Weights of a small GPT-style language model, trained from scratch on English Wikipedia.
Training: 141M tokens, 8613 steps.
Each number is 128 + 32 x the weight over its row's rms, rounded and kept within 0 to 255. Layers, rows and columns count from 0. The size above them is the row's rms in percent of the matrix's.

# layer 5 MLP up, 192x64, rms 0.246, rows 12-28, columns 0-63
size [ 99  98  95  80 100  94  90 100 108 108  89  92  96  85  94  96  71]
[[146 147 114 154 180 115 142 180 137 199 163 144  90 162  79 109 117 147 119 106 128 167  72 118 116  92 122  95 141 115 159  88 147 147  91 112  93 147 114 148 130 109  50 130 105 179 109 142 165  73 123  59 111 171 200 100 144 155 122 142 135 125 141 163]
 [123 127 147 113 141 152 101  77 106 106 146 113 119 140 155  96 126 109 152 155 157 155 104 182  95  47 171 146 104 109  39 186 164 172 113 148 159 181 156  80 129 154 131  74 181 126 114 149 102 172 184 162 120 162 157 125 133 113 130 106 153 109 127 115]
 [106 125 105 161 146  50  92 137 160 122 174  80 151 130 184 141 140 153 138 167 131 103 158 112 151 147 108  85 144 108 138 148 147 191 146 134 134 159  86  83 198 147 135  58 128  77 156  91 139 115 163 130 127 127 122 116  93 174 103 158 156  92 187  95]
 [114 181 139 122 160  66 127  55  63 128  76  80 161  93 126 122  88 137 121  36 171  95 125 133  91  95 131 124 117 154 107  96 141 128 105 166  95 149 174  66 126 114 119 110 136 138  93 173 115  93 169 145 130 148 102 177 124 161 124 154 136 142 125 128]
 [121 139 156 155 118  77 114  69 114 122 166  90  74 114 185 176 130 104  94 124 202 139 190 103 147 146 116 110 136 115 148 125 143 126 149 153 180 141 173 155  95  89 119 134 122 155 150 125 142 123 131 163  74  89  89  91 103 164 134 187 201 114 101 102]
 [150 128 144 136 136 164 152 123  70  96 193 123 119 100 119 119 148  92 155 101 131 139 142 102 193 160  59 118 176 181 148 154 155 120 113 112  94 162 133 158 161 139 113 176 101 149 143 154 151 169 136  84 198 141 100 101  55  91 100  90 130 163  92 120]
 [123 180  61 116 164 188 103 147 131 110 109 121  94 122  87 126  99  61 146 175  91  79 139 188 130 139 127 117  93 125  92 102 104 111  54 107 144 137 154  93 131 161 194 155 164 139 125 132 106 111 124 113  93 137 106 151 138 103 148  93 166 111 200  99]
 [ 95  76 164 198 139 118 163 151 150 109 150 148  99 142  82 116 149 132 120 126  96 130 167 154 133 109 142 134 147 122 129  84 115 110 132 108 159  75 137 148  99 120 152 203 207 170  73 155 158  95 208 108 119 188 108  97 165 101 145 152 125 109 104 122]
 [126 173 134 195 148 178 124 133 117 164 157 107 179 161 108 114  69  96  98 130 124 104 103 102 127  87 164 125 124  68 109 158 124 143 151  75 121 129 150 170 178 151 173 120 136 108 101  71  97 151  62  98  96 112 123 138 121 165 155 198 134  99 177 120]
 [168 107 120 176 158 127 109 153 113 109 178 162 143 159 182 142 163 124 186 178  67 143 131 154 102  86 170  49 134  89 163 136 139 171 116 119  79  82 127 121 144 109 112 150 121 100 164 153 111 177 171 102 185 153  96 104 103  84 152  98 136 131 139 132]
 [114 118 125 151  88 155 135 161 103 185  88 169  90 104 174  94  94  76 168  76  92 115 161 143 169 109 115 102  89 120  99 160  74 142 102 133 129  83 143 105 127 144 106 168 128 140 146 149 163 114  69 159 131 124 111 180 141  86 195 134 118 200 103 145]
 [134  92 109 114 150 125 116 105 158 119 130 151 118 113 181 136  98 165 131  93 108  93 103 150 181  94 121  96 108 106 179 123 137 148 139 102 149 148 126 179 106 158  75 153 201 134 132  79 160 109  56 169 172  91 179 119  88  89  71  73 100  95 128 128]
 [ 94 186 112 127 143 106 106 170  97 132 101 125 140 115 124 173 146 122 187 101 104 132 116 125 162 186 128  94  61 104 144 202  88 136  99 147 112 127 145  54 132 141  87 139 155 178 141 126 178 181 127 148 104 117  82 113 161  76 132 140 180 139 123 174]
 [122  89 109 138 132 123 161  61 177 125 156 167 107 102 130 125  95 127  95 151  88  83 166 166  81 169 142 145  27 103 124 134 129  76 117 149 152 143 125  92 104 161 146  94 166 129 137 114 175 151 101 100 128  80 114 111 140  91 122  94 146 138 187  66]
 [112 130  68 121 133 143  72 149 164 142  97 117 117 129 105  75 116  60 132 148 105 124  74 110 169 134 114  46  59  58 122 123 108 133 139 147  83 204  92 135 109 124 123 113 154 130 146 161 136  94 129 106 131 138 173 170 129  72 139 109 153 146 107 163]
 [104 119 153 120 113 101 171  90 129 102  77 133 111 121  94 151 125 101 111 117 135 183  85 104 129 165  97 174 126 106 107 159  98 202  84 149  84 163 162 134 115 121 148 171 111 121 110 223  79  57 120  97 141  92 171 105 116 112 133 127 149  88 104 159]
 [134 154 117 139 133  86 137 102 105  54 108  95 124 135 150 117  99 123  89 108 138 172 146 122 162 139 110 133 198 142 113 104 104 101 112 144  98 131 108 147 103 170 159  38 115  86  92 158  87 103 123 124  61 119  61 159  86 100 144 127 162 165  65 150]]
# layer 5 MLP down (transposed), 192x64, rms 0.123, rows 12-27, columns 0-63
size [100 101  95  98 103  90  98 105 103 104  93  93 103  94  96  87]
[[104  62 134  84 113 148 172 168  83  91  93 106 139 152 146 142 172 152 107 122 148  77 152 213 165 156 108 164  87 122 122  78 148 123 115 112 113 139 190 158 152 129 158 166 102  83 115 165  79 128 137 133 170 150 117 173 110 115 105 130 133  68  89 120]
 [123 121 105 146 148 106 182 133 173 131  68 111 141  85 107 133 115 143 133  76 144 101  88 162 141 223 176 139 148 176 185 128 117 142 166 150 120 166 158 172 149 104 110  74 155  92 149 168 119 136 101 102 149  85 112 120  93  74 117 142  98 145  93 168]
 [133  69 129 147  75 156 183 138 138 137 134 178 153  86  56  88 105 115 115 127 143  99 130 181 160 121 135 151 163 129 121  98 157 124  90 111 131 146 135 137 118 140  82 116 203 164 126 192 187 164  92  72 139 106  97 118 135 124 154 155 119 163 176 173]
 [154 168 111 121 117  76 147 105  88  62 119  53 142 104 177 159  82 161 138 154 131 107 123 124 105 178  90 116 118  93 133  44 137  65 141 113 163 166 114 145  99 114  89 141 139 159 139  97 113 128 104 124 163  84 142 144 135 185 109 137 157 171 157  85]
 [147 160 106 159 125 195 110 162 117  92 186 106 116 124 109  87 157 172 160 138  84 126  90 138 112 128 144 154  76 141 159 126 100 139 150 112 114 152 125 135 171 175  83  97 136  61 106  82 168  66 137 108 189 151 115 140 151 110 178  99 162  97  91  80]
 [123 193 171  91 106 163 153 164 209 111 127  79  98 156 168 116 146 130 109  96 118  76 140 106  83 128 195 137 144 111  98  99 151  62 148 123  97 146  71 144 145 146 175 119 132 112 166 150 162 101  99 149 163 148 155 142 168 157 124 100 163  99 140  89]
 [125 115 168 187  92  83  85 131 104 158 170 176  95 140 166 151 138 180  62  56 144 181 114  84 148 129 148 140 207 140 142 174 169 112 178 124 135  90 133 118 129 103 123 167 121 108 135 116 145 161 120 122 128  91 156 149 100 144 122 161 166 174 107 115]
 [107 186 167 150 109  48 204 115 104 138  95 174 140 156 130 145 109 108 160 186 117  94 139 162 184 113 183 138  75 165 163 148 136 112 156 176  91 137  87  83 127 114  93 101 154 124 155 124 120 153 106 158 104 133  78 126 138 138 163  91 139 126 119  89]
 [104  87  66 170  86 135  74 156 133 116 111  74 129 118 155 123 114  90 145 138  65 122  79 128 146 135 129 159 165 137  76 113 150 159 119  97 128 115  75 138 198 147 124 177 135  81 107 150 102 128 115 135 105 130 123  63 103 193 132 132 113 171  64 156]
 [137 160 143 101 146 128 207 174 118 100 149 163 141 107 161  94 101 140  99 117 103 106 145 126  83  88  83 176  71 108 115 115 103 104 127 160 136  92 170  58 181 155 143 122 127  94 158  84  79 121  66 136 133 112 143 123 100  96 138  95 151  87  73  94]
 [109 146 161 177 106 116  85  70 153 114  99  98 113 135 101 123 121 148 133 132 218  82 119  95  75 144 146 135 129 197 156  97 110 150 131 108 134 128 134 154  55 158 167 141 144 112 169 177 116 126 162  63 142 145 155 140 104 166  88  88 138 139 184 133]
 [ 69 122 117 160 152  96 199 135 140  65 128 162 145  98 178  94 187 160 152 111 150 144 134 140 110  80 122 184 136 142 159 120 114 145 104 157 139 134 169 168  92 136 130 135 165 108 159 166 197 126 136  98  69 117 202 113 102 127 128 113  74 125 135  98]
 [120 105 172 122  90 164 124 146 177 120 123  86 195 131 130 115 179 140  85 167 115 112 147 135 135 146 104 138 171 131 121 101 161 166 133  96 199  93  81 141 157  94 183 138 131 130  97 154 102 116 125 105  53 167 192 181 141 132 139 123 121  85  78 163]
 [132 115 156 179 138 106 167 131 156 174 159 116 162 102 151 118 175  64 124 110 173 198 121 129 118 139 115 128 116 156 124 180 131 123 140  60  81  60 147 115 133 135  67 122 137  92 148 182  92 136 158 143 119 145 176  66 163  97 124 130 118 158 177 105]
 [140 131 115 112 136  71 175 189 122  89 161 120 169  98 144 161 145 133 139  96 155 104 163 144 100 129 142 177 129 138 140 147 121  68 149 169 142 126 179 110  85 114 101 106 123 129 137  96  85  79  92 117 195 155 145 101 148 111 120 182 136  56 184  66]
 [142 124 133 129 127 152 132 149 122 178 135 120 150  48 110  97 154 189 140  95 155 134 170 123 142 155 152 126 133 176  82 156 123 107 157 100 144 139  80 107 138 142 180 138 135  84 124 141 149 179 115 178 102 201 149 137 109 112  69 110 122 189 188  63]]
# layer 5 MLP gate, 192x64, rms 0.23, rows 13-28, columns 0-63
size [101 102  93 104  94  83 101 105 121 104 104 104  91  93 102  84]
[[ 70 121 169 125 133 136 136 104 127 102 136 136 181 144 164 125 166 141 155 105  75 151 116  24  74 152 109 123 188 190 134 123 122  96 143 152 161 130 138 142 130 128 100 160 200 161 194 125 135 149 153 126 133 131  94 122 172 130 109 107 145 103 186  97]
 [122 130 138 121  69 112 139 136 142 102 133 135  76 114 135 114 123 101 103 118 180 130 163 141 233 161 112 118 118 153 100 123 144 107 160 145 124 135 102 127 130 150  96 164 126 144 196  82 134 115 138 133 145 193 197 105  92  77  75 205 139 120 108 173]
 [157 102 102 161 131 131 113  79 140 147 155 130 114 137 136 101 114  69 106  98 162 131 131 124 147 144  54 154 177 132 109 129 147 156 124 113 173 205  53  94  98 144 160 111 145  96  89 121 144 176 167 141 131 208 130 158  88 141 143 110  78 119  70 115]
 [117 136 157 108  55 134 163 175 130 151  94 126 138 104 149 122 123  90 126 134 189 133 128 134  85 149 144 194 106 133  71  92 145 124 147 127 101 144  59 159  85 211 117  85 167 125  90 150 108  72 103 180 113 107 136 153 135 155 111 120  98 148  80 155]
 [109 136  86 151 116 134 108 102 179 182 116  83 113 107  96 152  73  94 191 112 137 110 116 116 131 128 155 121 127 138  61 109 147 143 178 149 147 103 158  87 151  67  98 145 156 148 106 154 125  87 112 131 180 185 132 104 130 107 125 211 204 115 128 134]
 [170 125 139 137 137 147 126 147 131 108  76  87 138 144 152 130 136  53 129 157 153  84 113 160  92  92 133 153  54  96 115 145 159 172  78 178 157 145  90 115 144 187 138 169 129 175 170 132 163 120 158 128 105 168  87 137 152  52 139 117  85  94 134 106]
 [108 159 141  66 136 118 139 143  98 177 135 148  91 137 184 105 182 103  91  88 194 156 169 127 108 137 152 138 142 137  90 140 106 143 123 106 118 115 152 189  27  99 146 108 138 144  88 156 106 120 172 157  97 148 152 124 165  72  82 149 141 144 110  95]
 [105 137 111 117 128 106 122 109 132 129 180 143 134 138  82  95 140 197  89 117 112 150 133  90 173 133 155  80 154 127 136  98 158 113 183 106  95 134 126 178  93 137  55  68  26 131 119  99 120 115  93 196 120 116 164 159 146 131 115 141 174 118 130 107]
 [ 78 147  80 139 146 118 156  95 129 161 200  88 118 130 123  64 130 117 111 136 167 196 105 159 124 136 103 130  92  61 119 106 106 153 113  92 122 177 112 137 141 135 162 155 122 128  75 108 170  75 177 157 135 120 118 143  91 117  94 149 120 122 132  35]
 [ 84 139 120 129  69 159 110  91 124 159 143 160 174 144 140 137 147 156 157 154  96 145 139  97 140 147 113 153 187  96 123 103 175 159 170  90 150 175 131  85 190 122 110  97 105  89 103 136 174 149  84 122 150  80 141 113 147 207  87 168 115  79 160 102]
 [155  98 128 169 169 110 111 134 183  89 189 100 117 103 146  99 157 115 144 138 115 104 150 104 133 172 128 182  80  67 136 134  71 147 111 165 119  85  51  95 169 131 139 109 127 107 104  91 124 179 115 146  97 182 124 168 151 103 104 163 135 113  98  73]
 [115 137 120 166 113 136 124  86 102 114 103 125 144 121 204 130 172 120 110 107 185 132 126 100  96 113  98 170 163  74 135  77 154 158 157 160 158 115 110  83  63 173  94  92  94 100 182 144  82 139 118  98  97  67 135 137 124 179  94 167 166 102 129 101]
 [171 143 134 140 148 139 130  71  93 129 122  91 165 116 106 115  85  81 138 159 139 196 186 166 116 122  94 100 189 120 141 187 129  80  50 102 164 106 167  78 142 131 132 102 121  60 140 133 118 168 137 123 102 115 166 119 132 149 114 120  91 144 175  99]
 [131  80 128 130 105 144 188 131  96  97  95 133 147  99 159 125 170 186 205  91 149  89 143  82 142 121 111  95 143 137 145  97 132 144 131 170 136  69 176 163 178 118 149 148 103 188 164 126 144 142 150 129 200 169 121  95 109 103 156 162 172 124 112 166]
 [ 90 124 116 136 116 135 126 105 166  89 176 128 120 197 145 139 170 135 109 155 145 101  71 154 125 141  77 163  92 111 135  79 116 150 141 161 156 172 134 154  59 110  99  76 126 142  68 130 142  70 119  75  62 102 129 109 173 177 113 133 165 111 151 134]
 [ 95 119 110 191 152 133  88 142  88  93 147 103 167  91 146 107 106 110 163 133 125 109 189 133 184 138  91 113 179 136 186 143  78 145 113 165  91  81  98  82 200 100 123 125 174 162 126 122 107 172 143  56 147 138 114 157 116 109 142 109  87 138 102 125]]